Weights of a small transformer language model: width 128, 4145 steps.
Each number is 128 + 32 x the weight over its row's rms, rounded and kept within 0 to 255. Layers, rows and columns count from 0. The size above them is the row's rms in percent of the matrix's.

# layer 10 MLP up, 320x128, rms 0.402, rows 120-137, columns 0-127
size [102 106  97 108 103 101 104 106  90 106 101  87 101 104 100 106 103 101]
[[162 130  28 150  86 155  97 148 105  74 176 133 183 148 135 112 130 106 176 131 160 140 137 142 115 123 161 128  87 100 105 106 179 126 125 133 184  79 116 101 165 198 194 116 162  96 178  55 143 143  99 155 142 154 157 125 195 133 140 131  79 149  92 156 108 128 145 130 136  87 127 135  94 138 151 135 101 142 118 101 101  82 131 110 151 136  44 124 187 131 157 118 134 113 122 135 112 126 198 138  92 115 173 120 102 178 139 172 115 148 148 143 161 148 107 131 147 163 175 184 110 154 126 143 149 102 182  76]
 [155 141  94  96  78 148 155 166 124 158 117 137 135 138 138 112 141 125 101 102  69 106 176 103 166 151 114  96 129  59 122 173 101 142 212 174 152 167 134  84 146 136  94 146 162 104 139 143 161 156 133  83 138  79 163 163 162 195 139 120 136 152 125 112 115 137 121 124 154 118 202 166  94 201 105 107  61 122 156 104 104  94 174  92  93 123 141 133 135 162 112 106 167 140 116  92 116  63 169  60 119 186 165 119 152 169 116 163 170 130 104  96 103 100 151 185 102  80 141 157 109 157 146 134 127 157 159 160]
 [109 162 219 105 146  83  93 162 107  94  75 159 171 199  78 136 195 194 140 143 139 111 160  97 106 110  97 189  75 143 145 130 134 163  92 111 177 163  96 133 112 128  88 172 132 105 166 124 130 120  98 148 122 120 142 135  83 126  95  93  81 101 142 135 112 154 141 113 157 134 147 158 112 172 123  99 195  90  87 161  77  97  90 144 145  97 142 200 173 134  90 125  95 147 157 127  89 145 143 134 106 144 122 128 188 199 124 130 119 131  96 130 165 107  84 111 142 121 118 108 156 111 136  64 149 150 155 160]
 [139 154 130 102  73 157 158 181 139 143 171 100 122 136 171 134 133  97 151 147 148 116 113 136 119 150 237 134 142  82 166 133 175 131 196 194 176 142 151  79 130 143 186 115 145 157 136 138 145 144  85 100 121 119 111 126 102 154 149 107 188 140 160 153 124 109 165 130 127  99 143 139 141 138 106  89  99  90 105 150 121 117  63 110 187 135 140 144 147 119 135  51 197  52 127 142 112 126  89 152 104 132  90 103 130 121  61 159 185 165  96 125 129 118 180  96 199 161  73 131 112 138 130 135 108 152 128 137]
 [149  93 155 142  77 190 108  97 167 144 113 125  66 139 159 106 152 104 115 159 162 143 167 120 105 113  81 179  81 101 157  73 123 177 110 158  76 131 200 123 109 154 129 139 145 148 186  90 160  89 149 145 132 129  94 113 125 161 113  95 122 116 139 113 142  97  69 169 126 175 119 111 171 128 170  92 179 189 108 116 148 152 133 129 118 113 139 119  85 158 160  86 144 111 107 170 142 152 141 128 111 126  96 168  87  59 129 101 162 123 133  67  78 192 105 128 126  81 146  86 135  82  77 166 115  72  93 165]
 [ 83 133 177  65 122  85 103 154 106 111 190 119 204 117 142 141  70 156 171 116 164 128 153 165  60 177 170 141 135 153 161 129  78 133 198 137 144  96 143 117 181 115 110 174 157  97 160 109 129 133 132  90 101 115 108 125 148 149 132 133 166 109 112 159 103 119  46  73 137 145 133 152  94 171 104 122 137 138 110 122  87 136 149 116 132 121  65  92 133 143 159 199 152  45 104 183 121 138 162 101 173 160 125 173 159 125 169 138  93  95  89 111 119 164 115 124 128 154 155 152 142  95 183 124 145 162 132 115]
 [141 129 107 149 129 111 130 102 172 111  72  58 126 123 125 140  68 160 129  80 129 114 100 131 146 136 139 128 146 157 100 137 103  92 134 139 123 117 108  92 135 144 111 128 122 140 158 150  88  90 171  54 114 170 113 116 127 149  92 136 164 159 142 109 114 101 149 124 114 100  71 113  83 115 102 103  85 162 183 117  97  93 142 167  59 191 183  66  41 135 181 116  88 175 113 186 181 131 162 102 108  80 131 158 141 142 133  71 140  95 119 172 130  84 172 175 120 160 160  88 166 138  81 112 113 104 139  84]
 [118 131  68 145 167  66 119 135 139 113 170 130 119 101 163 158 106 124 155 139 166 158 206 186 135 152  83  71 104  86 131 123  93 142 128 177  89 140 107 139  80 139  65 151  79  89 119  98 127  73 200 179 126 156 148 117 126 180 104 108 130 160 136 166 108 121 118 103  95  79 132 130 145 130  79 130 164 113 144 122 112 120 138 134  77 158 131 101 101  74 150 135 133 103 143 144 147 151 134 107 130  78  82 116 163  67 128  58 154 113  79 152 172  73  59 150 112 103 146  99 126 122 112 104  65 131 144 175]
 [168 152 163 103 115 177 134 142 114 116 145  79 136 120  89  89 126 112  82 176 132 134 195 120 158 103 171  64  79 158  70 126 117  78 104 154  97 139 121 123 114 157 144 110  98 133 103 160 132 114 120 165 118 159 143 144 135 148 148 141 138 159 153 146 158 143 139 127 144 179 157  82 154 162 142 122 158  84 147 218 106 146 156  86 114 118  65 148 161  78 112 108  63 134 110 142 148 193 110  58 135  76 161 176 139  98 167 163 149 133 158 137 119 171 134 166 117 155 135 103 110 144 209 110 132  54 152 174]
 [156  87 150 129 138 158 156 214  80  95 113 111 120 106 108 114 150 115  95 129 109 135 147 127 150 101 129 124 182  58  78 148  87 142 138  68  99 145 128 119  63 167 148  50 167  98  99 176 140 133 141 156 132 200  74  91 150 130 122 100 129  72 129 110  92 107 224 147  97  92  86  94 126 122 176 100 150 138 140 108 137  91 140  96 142 100 151 155 118 102  99 126 170 124  95  95 179 126 132 152 162 126 105 129 160 169 124 153 116 160 135  79 155 108  75 116 100  83  91 133 119 104 130 148 133 170 197 151]
 [127 134 111 113 133 111 176 132 119  69 138 129 171 121 145  71 139 145 123 147 121 167  93  97 149 117 136 129  63 142 103 161 156 139 121 185 187 123 153 134 105 149 152  80 167 134 160 128 104 168 149 132 188 166 132 125 118 117  37 166 133 147 180 116  49 152 152 118 149 119 144 138  99 151 152 119 103  93 173 136 157  86 155  71 138  78 112 187 139  88  88 116 129 150 142 113 125 115  70 146 142 184 169  99 116 142 196 139 166 210  88 111 118 116 146 130 109 205 131 151 165 160 140  99 143 106 187 111]
 [ 83 189 176 162 124 120 141  98 111 159  88 106 126 129 142 102 137  98 143 143 196  78 150 138 117 176 156 158 120  84 111 115 168  96 116  79 122 147 158 101 179 112 135  79 156  82  82  98  93 147 134 137 155  46  95  98  72 105 110 159 131  79 146 127  72 151 145 190 136 133 126 109  91  94  84  91 105 135 126 110 120  89  93 131 109 111  75  99 140 129 181  82 160 120 142 150 195  88  78 152 153  74  95 104 157  75 158 101 147 144 100 113  89 121 110  95 125  77 142 106 115 107 112 170  97  76 104 147]
 [166  95 105 100 182 124 122  93 127 100  79 149 127 112 139 124 100 102 118 100 150 165 132  90 135 121 175 186 154 109 162 142  82  89 109  79 143 121 144 115  87 136 125 131 112 108 176 183  85 178 114 196  62  57 146 135 177  80 111 108 129 151  74 146  91 127 131  97 122 131 180 164  85 143 127 112  61 155 142 113  84 127 106 179 136 103 167 100 127 116 152 109  83 134  52  91  45 151  99 111 168 105 143 139 163  81 125 101 144  92 135 133 153 149  77 124 137 134 140  94 126 171  61 138 118 128 140 161]
 [138 100 178 100 165 163 125 111 121 133 167 136 121 129 113 102  57  82 131 143 135 159 131  76 114 102  85  96  95  64 179  98 126 129 112 159  86 145 213  71 167 144 147  92 186 198 186 114 186 119  72 120 155 105 125 146 153  85  81 159 161 107 180 149  85 180 183 136  78 155  91 120 131  80 114 134 136 124 139 129 118 115 131 126 114 137 109 156 106 166 119 123 135 129 178 171 138 168  96 108 131 146 140 151 145 135 125 211 115 107 169 116 137 126  64 102 148 100 171 120  93 147 167 140 153 140 130  89]
 [103 149 104  82  90 126  99 124 122 150  54 110 138 151 146 101 102 124 189 104 141 124 139 161 138 118 171 135  98 140 176 123 157 134 110 140 103 104  52  84 196 126 142 156  70  90 185  93 113 179 104 164 114 107 136 113 109 167 155 206 114 155 171 134 133 166 142 182 104 102 174 106 177  76 133 115 108 173 199 133 162  68 155 146 103  80 171 112 121 164  87 140 128 143 123 140 128 108 142 139 134 132 117 148  76 149 126  92 117  96  67  77 157 131 132  71 151 167 115 109 152 182  95 115 105 169 115 115]
 [148 176  85 131 117 117 130 160 123 115 128 119 112 181  78 127 139 162 140 105 125 112 100 162 134 147 112  51 180 103  96 141 160 184 139 142 126 118  83 107 151 182 131  98 156  50 131 123 134 163 127 152 104 184  79 152 129 118 109 128 162 121 121 128 133 122 158  96  86  88 137  85 105  84 118 116 114  92 190 110 113 125  38 118 100 161 148 134 210  45  89 109 154 155 167 125 131 145 158 128 100 149 154  86  96 131 196 115  95 133 147  56 162 142 144  72 166 127 156 126 112 141 162  82 137  94  92 113]
 [128 190 149 123 117 112 127 190 209  68 145  96 143 104 146 120 126 170 179 103 123 120  72 227 189 132 145 181 111 111 121 113 114 114  97 144 177 148  90 125 150 115 132 117 122 157  51 128 135 174 148 134 151 117 156 124 134 102 133  67 211 122 127 127 128  90 114 160 162 117 113 131 162 143 134 142 102  91 126 114 164 113 137  81 147 135 101  94 107 115 138 128 166 178 129 167  92 157 120 166  93 147 109 127 151 136  74 151 120  71 108 102 132  81 123 170 177 164 114 126  97  94 140 187  97 176 191 118]
 [ 72 144 140 160 115  58 113 105  97  96 137 116 136  90 159 101 126 127 199 161 141  97 125 129 112 173 171 113 107  91 159 106 162  95 163 190 137 158 133 143 100  45 132 101 134 125 195 219 115  86  72  98 180 186 142 127  85  67 147 106 166 149 104  81 163 117 114 148 142 166  70 180 115 142  93 115 150  98 157 114 116 123 128 130 108 130 176  99 160 157 131 160  80 154 166 122  79 118 130  94  75 141 145 154 119 114 118  88 174 135 132  91 143 106 130  74 119 107 140 150  88 132 128 161 107 131 165 143]]
# layer 10 MLP down (transposed), 320x128, rms 0.386, rows 120-137, columns 0-127
size [ 93  99  93 108 102  99 102 102  98 103  98  97  98  99  98 106 105 100]
[[153 112 116 124 147 112 131 123  90 148 130 127 134 114  94  97 123 179 134 112 123 100 149 128 150  82 215 233 148  91 127 112 120 140 119 117  93 216 140 165 132 182 163 145 105  78 115 122  80 168 108 115 159  85 159 121 164  95 169 192 159 127 124 146 142 132 151  97 128 102 131  92 124  96 158  66 169 105 122 128 181 145 197 152 185 139 183 117 117 148 135  96 103 117  94  87 167 118 114 108 166 130 188 121 128 114  90 112 165 139 144 168 129 131  75 167 108 147 188 179 122  83  81 126 129 101 130 150]
 [154  92 107 128 158 172 126 157 158 149 159 170 141 124  91  82 123 108 103 104 143 161 149 136 197 141 153 171 107 164  73  79 102 139  82 131  94 182  98 149 161 130  87 119 110 122 106 107 133 157 148 190 156  68 111 168 107 154 126 117 174 100 137  90 142 164 136 149 153  71 107 145 108 156  97 115 119 149 135 102 116 134 156 117 128  80  80 143 144 208 173 150  96 152 133 128 135  93 136 150 166 109 114  84  87 118  75  52 117 142 152  96  54 145 144 102 152 136 128 166 221 160 162  93 140 176  96 107]
 [143 173 219 129  93 121  89 164 130 136  86 132 128 117  72 124  95 163 151 116 116 162 148 147 175 137 149 160 122 129 121  98 151 152 118 145  93 170 108  98 109 106 141 116 231 132 224 143 151  87 103 111 166 129 152 149  96 109 112 115 162  68 132 147 181 138 123 162 126 128 124 132 142 124 166 124 139 150  95 161 127  96 109  56 119 135  72  70  96 141 115  98 198 140 182 146  82 144 134 120 127  98 130  99 146 126 114 192 146 149 125 100 160 152  71 121  85 169 169 169  79 110 173 152 115 104 148 162]
 [171 156 158 147 161  69 139 153 148 163 115  89 162 107 139 186  72 147 120 148 119 121 166 110 113 163 145 127 177  74 144 150 165 122 160 130  98 149 143 149 103 139 147 153 129 167 139 137 124 160 182 155 105 113 107 107 138 117 134 150 177  92 181 104 118  78 130 144 185 181 163  43 133  73  62 191 150 154 170  91 175  84 125 164 112 155 130 151  99 114 204 157 126 120 110 158 159 134 135 100 114  70 183 147 113 129 110 138 130 111 116 126 101  85  79 109 131  81  94 118 134  97 105 184 145  66 136 165]
 [114 103 168 163  99 143  93  94  75  90 109 145 117 130 101 169 167  76  73 149 136  93 104 121 168 109 118 172 138 125  90 108 167 224 117 136 104  93 146 104 129 167  81 142 115 144 147  97 116 110  95  94 105  41  69  69 170 142 109 114 112 123  79 137 131 133  75  96  69 121 106 131   6  96 104 144 106 154 123  90 113 139 106 151 117 147 145 155 115 143 138 154 148 151 103 116  84 162 127 136 162 143 113 124 140 119 137 121  92 184 104 177 140  69 134 113 140 105 122  89 201 103 114 125 120 117 108 128]
 [134  23 159 103 152 167 156 140 154 136  85 120 120 155 138 131 195 148 121 114 103 152 152 111 140  82 126  83 141 132  52 110 138  99 132 110 150 145 155 171 115  75 106  93 142  98 131 170 159 118 168 119  99  77  96  80 197 197  85 152 158 166 125 128  88 147 181 134 135 127  98 146 135 120 117 100  80 121 132 131 106 130 175 160 133 166 118 108 134 193 158 142 112 184 110  97 165 137 144 123  99 165 127  83 135 107 147 107 115 128 185 141 103 183 167 115 192 133 108  71 150 122 143 105 119 177 185 171]
 [146 167 166 153 158 122  92 140 156 107 143 181 110 151 159 141 141  86 146 161 124 189  97 157 139 134 117 125 154  55 128 102 137 106 164 193  89  76 101 144 130 113  66 120 118 102 155 114 131 158  96 102 111 112 152 120 123 137  79 128 127 116 108 113 123 101 120 141 162 226 122 158 144 134 110  98 131 119 144 121 102  81 207 138 201 110 164 131 114 141 133  90 129 127  94 132 109 100 100 172  95  96 169  85 141 197 157 162 104 169 126 141  39  82 134 132 221 112 134 143 174 147 127 125 163 106  91  98]
 [166 123 163 129 155 130  92 174 149 160 132 163 131 158 153 193 132 103 143 104 138 115 168 195 118  95 111 212 107  98 153  81 131 157 143 127 103 148 119 119 114 115  97 143  61 166 131 160 109 148 192 131 105 147 119 143 108 175 101 133 113 120 144 121 109 116  99  75 152  88 124  89  85 152 127 144  82 151 113 140  79  63 170 144 170 106  98  64  54 123 150  92 171 124 112 131 192 147  71 111 175 142 100 120  92 121  90 151 161 171 135 134 159 148  72  90 108 135 154 137 118 129 142  86  63 165 178 107]
 [163 173  83 168 143 145 153 154 105 162 162 115 134 137 150 148 104 129  84 143  88 137 209 115 156 140 164 119 142 151 147 132  98 104 119 152 122 113 116 113 103 140 109 126 113  97  50 105 138  94 105 109 130 106 136 111 141 145 150 120 137 109 155  72 177 132 110 123 103  71  83 106  85 132 120 131  54 135 206 191 176  72 129 173  62  74 126 114 175 193  77 167 140 105 107  97 108 179 117 143 141 153  88 158 161 100 136 189 146 144 122 143 205 114  77 124 128 193 129 119  97 131 128 134 129 106 170 132]
 [140 161 174 193 117 113 130 172 103 105  98 173 130 177 140 141  45 169  91  99 129 136 102 182 121 114 136 106  88  87 153 142 165 135  87 126 144 105 171 121 114 143 120 122 132 155 118 114 148 137 149 173 163 132 129 103 156 148 128 121  87 100 113 100 109 113 130 162  76 117 177  93  96 130 108 132 118 115 147  87 182 143 211 149 138 112 152 132 165 147 113 124 132 116 143 199 133  93 118 120 153 131 142 133 107 167  68 109 158  47 127 145 216  71 100 148 165 157 128 147 155 198  84  67  94 100 121 189]
 [ 99 133 161 166 144 138 119 122 130 156 154 119  73 155 136 131 114 114 112  62 107 112 159  93 189 149  90 158 163 158 111  84  80 171 150 153 127 125 139 145 122 147 119 119 101 195 125 108  67 174  95 120 157 158  90 121  73 198  66  83 110 149 168 164  73 184 116 101 173  78 141  91 140 170 149 101 108  92 102 114 106 141 118 143 135 111 188 123 121 137 104 105 143 121 139 112 150 148 199  79 124 118 136 121  79 115 135 147 180 121 108 192  87 114 119  92 158 191 105 151 109 154 131 141 124  36 114 108]
 [130 138 177 111 118 107 151 123  81 104 175 133 142  97 156 104  94  80 132 131  96 109 114 144 163 118 149 173 195 126 189 111 159 152 154  56  85 132 146  78 157 109 139  43 171  78 118 156 109 121  91 142 174  97 106  91 131 134 113 163 146 124 127  72 127 152  87 160 103 204 136 116 118 136 144 106 118 153 143 121 102 105 159  95 148 130 145 131 137 151 112 201 165 125 153 120 139 143 141 125  90 124  94 106  94  67 156 164  79  97 109 118  60 153 118  95 102  98 162  73 159 135 109  32 162  87 137 132]
 [108 140 118 138  84 157 119 142 119 155 153 194 103  75 114  93 130  91 141 131  67 155 137 134 103 106  96 145  85 165 108 114 111 110  89 118 102 183 157 114 153 187 142 171 169 119 133 146  81 150 157 164 157 128  94 141 118 102 158 108 119 135 206 219 106 123 104 173 178 168 150 151 103 122 135 139 143 152 120 149 126  88 111 185 136 132  80 146 143 113 128 104 104  92  60 103 106  92 188 102 160 154 165 153 105  99 139 145 134 135  84  92  85 170  98  91  86  94 130 159 122 183  50 149  86 118  81 155]
 [ 45 176 195 126 108 155 113 110 198 126 138 161 183 104 180 101 158 191 145  78 133 163 161 166 109 137 147  93 123 134 107 138 131 150 223 127 179 155 115 165 120 171 136  99 110 104 138 109 122 154 124 108 137 143 133 135 130 121 101 139 124 122 178 178  90 149 156  60 112 141  93  83 174 148 168  71  98 109 106 176 130 118 131 173  92 133  61 143 164 112  69 149 182  89 140 117  76 149 128 173 151 143 176 144 127 122 166 122 167 115 144 116 102 110 133  76 136 101 140 125 169  95 150  97 122 148 108 146]
 [105 145 116 141 125 159 134 139 143 100  96 157 187 138 130 129 135 120 144 154 158 119 124 140  82 154 167 110 106 110 124 155 118  82 110 124 109  81 127 100 138 182 139 123  69 143 168 101 141 127 181 138 173 111 122 192 130 167 142 117 128 177  95 101 140 171  91 223 118 127 184 140 114 106 156 162 110 204 166 111 159 126  90  86 118 145 103 152 107 149 179  87 121 113 156 152 162 121 144 134 110 186 204 116 161 132 111 151 151 135 125  65 113  73 154  27 110 169 112  98 137 135 135 200 102 135  77  98]
 [107 117 115 124 142 123 138 121 169 122 102  93 153 119 133 165 138 115 123 114 127  83 157 140 127  90 140  96 116 145  92 112 101 164 128  95 117 186  96 138 138 132 131 160 135 122 187 139 153 147 112 177 145 236  58 178 124 153 124  75 133  87 149 124 131  94 139 162 151 165  77  80 114 115 123 134 138 113 138 152 111 162 197 126 104 117 145  94 154 140 106 186 118 139 145 106  86 144 142 120 138 104 120  51 101 155 180 135 151 128 194 140  73 212  96  50 156  66 166  81 124  61 142 152 129 115 154 103]
 [117 173  76 123 129 187 126 113 127 161 100 115 149 130  72 132 129 119 121  96 171 113  64  78  98 116 130 129 117 113 124 131 153  88  94 124 133 126  98 119 177 102 101 144 161 141 181 255  65 117  82 102 122 114 101 149 173 158 156 118 177 144  97 150  97  80 159  44 126 127 123  73 156 133 109 122 111 134 112 195  74 106 154 170 148 114 155  99 144 105  93 109 106 145 109 140 123  67 156 141 131  77 187 172 170  92 126 131 101 103 113 151 108 123  92 136  66 132 115  95 161 118 125 119 130 116 118 158]
 [138 169 139 142 186 106 108 107  74 124 169 138 171 147 158  91 112 155  96 108 153 118 138 141 139  88 151 116 127 114 104 197 191 114 117 133  60 127 124 184 101  99 139 120 155 142 113 105 163 130  86 117  93 116 131 152 112  94 204 146 147  94 103 133 110 106 129 131  78  57 148  70 169  91 106 130  58 153  59 155 177  88  79 106  84 124 149 136 103 153 122 155 153 160 142 131 116  63 151 133 119 171 158 132 138 121 105 140 114 150 121 168  88 170 183 129 136  88 111 161 132  91 157  29 145  97 115 128]]
# layer 10 MLP gate, 320x128, rms 0.385, rows 121-138, columns 0-127
size [105 103 102  95  99 101 103  90  97 108  90 103 105 102 109 101 102 104]
[[116 204  98 143 140 159 196  98 117 125 123 171 163 156 164 122  42 141 141  90 108 138 130 157  84 129 135 146 167 167 191 141 176 162 101 100 134 123 134 141 108 126 128  87 102 120 111  89  94 151 167 115 132 158 127 125 124 161  96 102 130 142 157  68 188  38 135 134 100 152 165 127 117  69 101 126 203  94 128  90 130 112 111  78 125 207 113 185  92 121 126 141 115 130 109 110  93 169 132 136 125 118 159 148 156 115 122 157 125 127 128 153 130 168  91 162 140 132  97  66 125  70 111 130  51 103 166 108]
 [174 139 141 138 161  81 139 154 124 139 185  90 141  55 150 125 116 175 181 146 116 117 105 132 138 115  94  79 119  98 104 140 124  84 121 166 123  82 101  96 101 115  55 168  50 105 108 144 115 168 117 102 130 123 162 139 149 139 120 110 118 152 149 174 176  83  63 136  92 103 103 156 115 159 147 107 116 111 172 139  95 127 116 159 157 138  95  45 112 102 110  94 130  76 159  87 104 109 112 167 138 162 119 134 116 169  41 115  90 165 118 113 174 133 148  56 107 154 156  94 147  94 145  93  84 165  95 165]
 [119 139  83 115 173 102 113 129 114 167 141 165 123 121 117 120 150 152 126 143 105 122 156 167 139  93  83 125 164 123 132 115 136 113 129 111 121 103 107  78  95 140  77 131 168 129 107 152 158  44  90 117 141 185 140 163 131 175  85 115 138 159 147 186 146 145 138  61 106 181  91 124 148 125 154 219 193 121 112 120  72 145 133 151  76  91 119 180  88 109 121 170  76 146 140 190 140 149 143 180 133 146 106 145 167  87  71 128  96 103 187 122 146 170 158  72 123 112 179 100 202 101 115 122 107 127 148 150]
 [129 124 160  98 102 148  79 157 108  86  67  93  91 128 153 100 125 103  91 137 184 106 110 110 170 155 124 134 156  88 145 133 123 159  80 151 117  92 149 110  62 159 160 143 162 174  84 109 151 137 112  63 119 115 126 116 100 107  99 149 111 107 145 150 111  79 124 120 153 145 208  90 109  85 145 109  92 124 136 131 174  85 122 157  98  58  67 129  93 154  74 143 146 139 122 192 117 137 100 156  88 145 226 140  95 111 122 126 157 114 169 149 115 165  74 147  93 195 137 112 103 155  73 144  77 124 124 131]
 [127 102 149 104  66 104  67 115 108 141 200 132 124 152 132 161 100 143 164 135 130 168 138 131 105  82 103 163  30 110 140 183  97 152 120 113 146 127 160  94 171  95 126  78 126 128 127 109 171 104  97 124 127 108 183 101 104 180  93 114 144 112  21 186 147 125 135 136 119 175 122 188 139 151 149 125 156 112 131  92 151 128 144 153 134 116  80  81 140  61 177 144 167  90 138 164  91 124 105 138 116 167 134 101 102 161 114 176 145 101 120 102 119 150 136  99 126 111 158 136 110  47  88 152 101 175 164 116]
 [106 114 173 145 133 132 144  88 155 100  99 113 108 146 149 118 152 183  90 155 181 128  71 193 134 176 114 197  93 116 124 118  72 143  77  77 135 127 137  76  98 139 144 141 131 120 100  78 133 122 126 125  97  87 148 119 184  97 105 135 166 170 110  70 165 166 119 184 149 103 149 113  82 123 192 112 160 142  57 117 119 147 115 114  75  84  98 187 134 127  83 128 141 141  92 131 114 128 161 123 114 186  76 179 139 148 112 148  30 138 141 177 119 134 174 133 146 133 106 110 135 180 117 103 121 166 139 146]
 [119 178 162  79 153  86 112 134 138 158  85 116 185 102 163 168 182 137 171 149 117 161  83 123 206 141 163  83 107 159 112 135 120 123 153  93 150 137 102  82 166 105  61 176 151 157 115 148 156 127  87 120 166 146 174 129  78 163 113 109 107 111 137 145  98 183 124 130 124 130 161 134  57 175 125 126 128 134 154 188 147 141  76 142  95 146 134 176 103  62  88 178 122  83 130 110 174 155 122 100 149  98 133 118 130 148 104  95 160 146 133 108 128 174 118 181 150 117 183 126 103 135 128 214 108 151 116 179]
 [124 115  99  85 192 155 173 128 136  95 166 146 157 114 175 172 158 145  91 120 139 115 103 108 177 112 129 167  96 182 230 155 174 106 123 170 118 165  75 102 132 127 140 137 131 111 156 113 138 131 152 168 138 118  88  72 148 102 149 157 165  98 124 142 158 146 117 134 132 122 146  95 120 137  45 103 186 175 158 157 120 189  98 125 110 132 217 117  98 184  94 144 108  64 183  78 157  87 107 177 131 119 114 113 104 141 115 147  74 152 142 112 113 141 143 116 112 151 131 113 156 123 113 115  76 141  65 126]
 [ 91 117  85 181 107 145 120 138 181  83 164  99 143 119 175 130 144  93 152 136 194 199  78 105 111 173 109 106  93 117 133  83 111 121  90 118  99 155 130 181 137 118 144 125 160 146 116  64 118 131 165 171 120 113 107 173 138 119  81 173 152  67 128 135 139 111 152  78 161  83  36 115 106 118 210  74 163 148 191  78 122 152 155  97 122  86 145 129  51 167 120 142 142 149 160 128  73 138 117 148 132 125 146  92 149 119 164 150 150 115  93 130 111 126 150 143 107  81 152 135 112  84 157 115 162 142 101 134]
 [157 182  67 141 167 122  89 148 145 152  96  94 185 136 173 118  88 105  81 132 110  47 176  81  94 117 144 167 105 129 107  93 118 154 102  68  99 184  82 153 129 112  86 105 105 147 161 133 111  93 169  96  74 136  79 126 188  89 126 114 143 133 118 117 127  88 121 155 137 152 148 130 154 127 125 103 143 134 148 130 102  99 102 107 166 134 133  85 133 144 133 116 104 117 165 151  74 130 103 163  41 129 146 125 128 165 156 135  87 181  99  53 152 150 126 148 136  92 107  94 162  37 117 121 128  91 182 115]
 [121  94 120 124 123 172 140 112 112 105 153 111 118 129 137 146 122 105 150 133 135 104  68 158 131 177 155 161 137 195 128 157  91 120  42 190 118 154 109 137 116 105 153  62 125 149  45 104  85  91 142 181 118 141 153  64 168 155 161  88 100 115 158 140 156  78 142  72 167 122 119 126 112 109  79  95 207 131 117  96 171 169  76 137 125  97 134 173 121 110  87 157 105 131 100 155 119 135 110 180  95 145  88 127 124  89  84 102 160  95 124  50 149 142 173 119 150 140  99  96 138 104 159  92 137 132 182 129]
 [158 129 156 140 100 136  87 167 161  97  98 158  93 129 130  99 102 120 171  87  89 153  47 130 174 128 118 103 102 100 107 112 124 146 174  82  90  72 123 128 141 117 135  81 129 134 194 124 121 125  91 109 141  90 111 183 111 134  78 142 161 150 100 111 168  47 114 101 152  72 142 147 165 126  91 143  85 115 144 169 155 101 164 127 110 130 152 191 123 115 181 196 116 156 168 108 128 155 129 165 105 145 102  95 100 173 110 183 149 111 102  67 135 145 135 122 125 130 163 171 140  69 148 106 207 124 151  68]
 [163  98 153 139 161 123 154 107 129  81 101  94 117 122 136 172 131 159 188  89 120 106 159 145  93  91 121 134 124 136 163 118  88 108 136 130 137  98 101 124 139 135  36  98 106 199 165 143  88 113 100 222 106 101 159 125 166 131 160 134 165 182 103  95 124 148 167 199 143 133 138 157 116  87 183 149 141  91 164 121 112 171 124 106 175 167 129 157 140  91 134  82 128 178 138 156 136 143 158 109 140 163  96 165 165  87  95 130  78  91 175 149 104 111 113 104 102 127 116  89 144 142  81 146 116  72  64  64]
 [ 95 135 183 136 125  94  86 164 158 168 126 121 126 102 124 139 122 168  28 125 168 118  96 120 150 179  79 151 151  93 117  77 116  51  80 148 176  97 108 114 100 184 175 153 100  93 141 145  84  90 112  58 136 189 160 131 118 104  98  84 130 128 124 129 119  77 127 125  98  69 118 109 106 141 120 101 100  93  66 133 164 164 122 141 185 171 148  75 156 112 158 116 147 127 124 127 118 177  99 151 125  94 118 133 124 151  88 134  87 170  68 141 165 136  75 165 109 137 123 126 124 114 144 125 166  89  76 103]
 [ 98 117 129 114  97  74 179 130 176  84 124 145 175  99 163 144 111 190 133 195  56 101 146 158  73  99 127 121 181  41 124 129 121 190 162 159 183 145 133 150 166 141 109  95 154 148 158 131 142  84 110 130 125 131 131 126 115 104  94 152 122 105 109 157 197 151 130 100 124 142 153  83 107 127  49 152 177 130 112  65 135 146 127  84 126 108  87 161 126 117 108 180 147 126 146 127 142 184 176 146 121  69 137  89 135 131 135 187 148 167  86 150 167 162 166  95 118  93 122 168 101 101 146 128 133 106 151 116]
 [131  71 127 134 144 110 137 135  64 159 113 138  94 153 128  92 119 178 133 169 135 123 126 131 118 111 108 115 182 128  80 155  73 176 165  96 156  88  94 109  89 117  78 112  71 161 141  78 101 105  99 146 159 151 144 163 102 119 144 116  91 151 177 164 166 116  73 155  88 121 114 107 175  73 144 107 116 151 101 125 124  95 146 125 130 175 146 166  52 148 176 121 156 116 158 140 143 107 111 154 169 156 114 157 153  94 115  84 224  75 122 114 120 154 140 131  99 142  90  71 116  60  93  92 167 122 191 144]
 [ 65 164 173 116 122 163 152 156  48 133 143 193 122  75 146 191 143 105 112 149 134 106 117  82 179 100 127 106 166 161 119  69 173 138 107 153 116 139 149  97 191  94 160 123 134  98 121 139 124 102 141 130 117 102 115 107  97 124 107 102 111 115 135 147 118  87 159 106 115 149  95 128 173 207  57 158 210 102 116  90 138 110 108 139 100  67 123  93 150 133 154 134 200  78 113 171 115 136 128 145 160 110 146  75 137 116 108 110 130 175 136 164 147 155 102  74 110  80 118 153 132 117 137 160 151  96  95  63]
 [131  80 106 136  93 136 101 138 149 125 146  70 186 108  99 133  91  96 137 100 121 118  65 135 132 167  88 105 170 101  92 181 126 153  88 193 114 132 126 102 154 147  94 116 129 112 112 157 163  94 139  83 120 199 120 146 137 144 121 143 125 122  65 147 164 152 100 124 103 105 169  41  82 176 131 159 180 118 115 113  97 137  49 130 127 136 128 148 128  95 120 198 153 193 157 109  53 154  47 120 149  84 126 105  69 170 103 148 129 112 147 146 117 106  94  98  93 124  85 157 118  91 117 136 124 141 129 108]]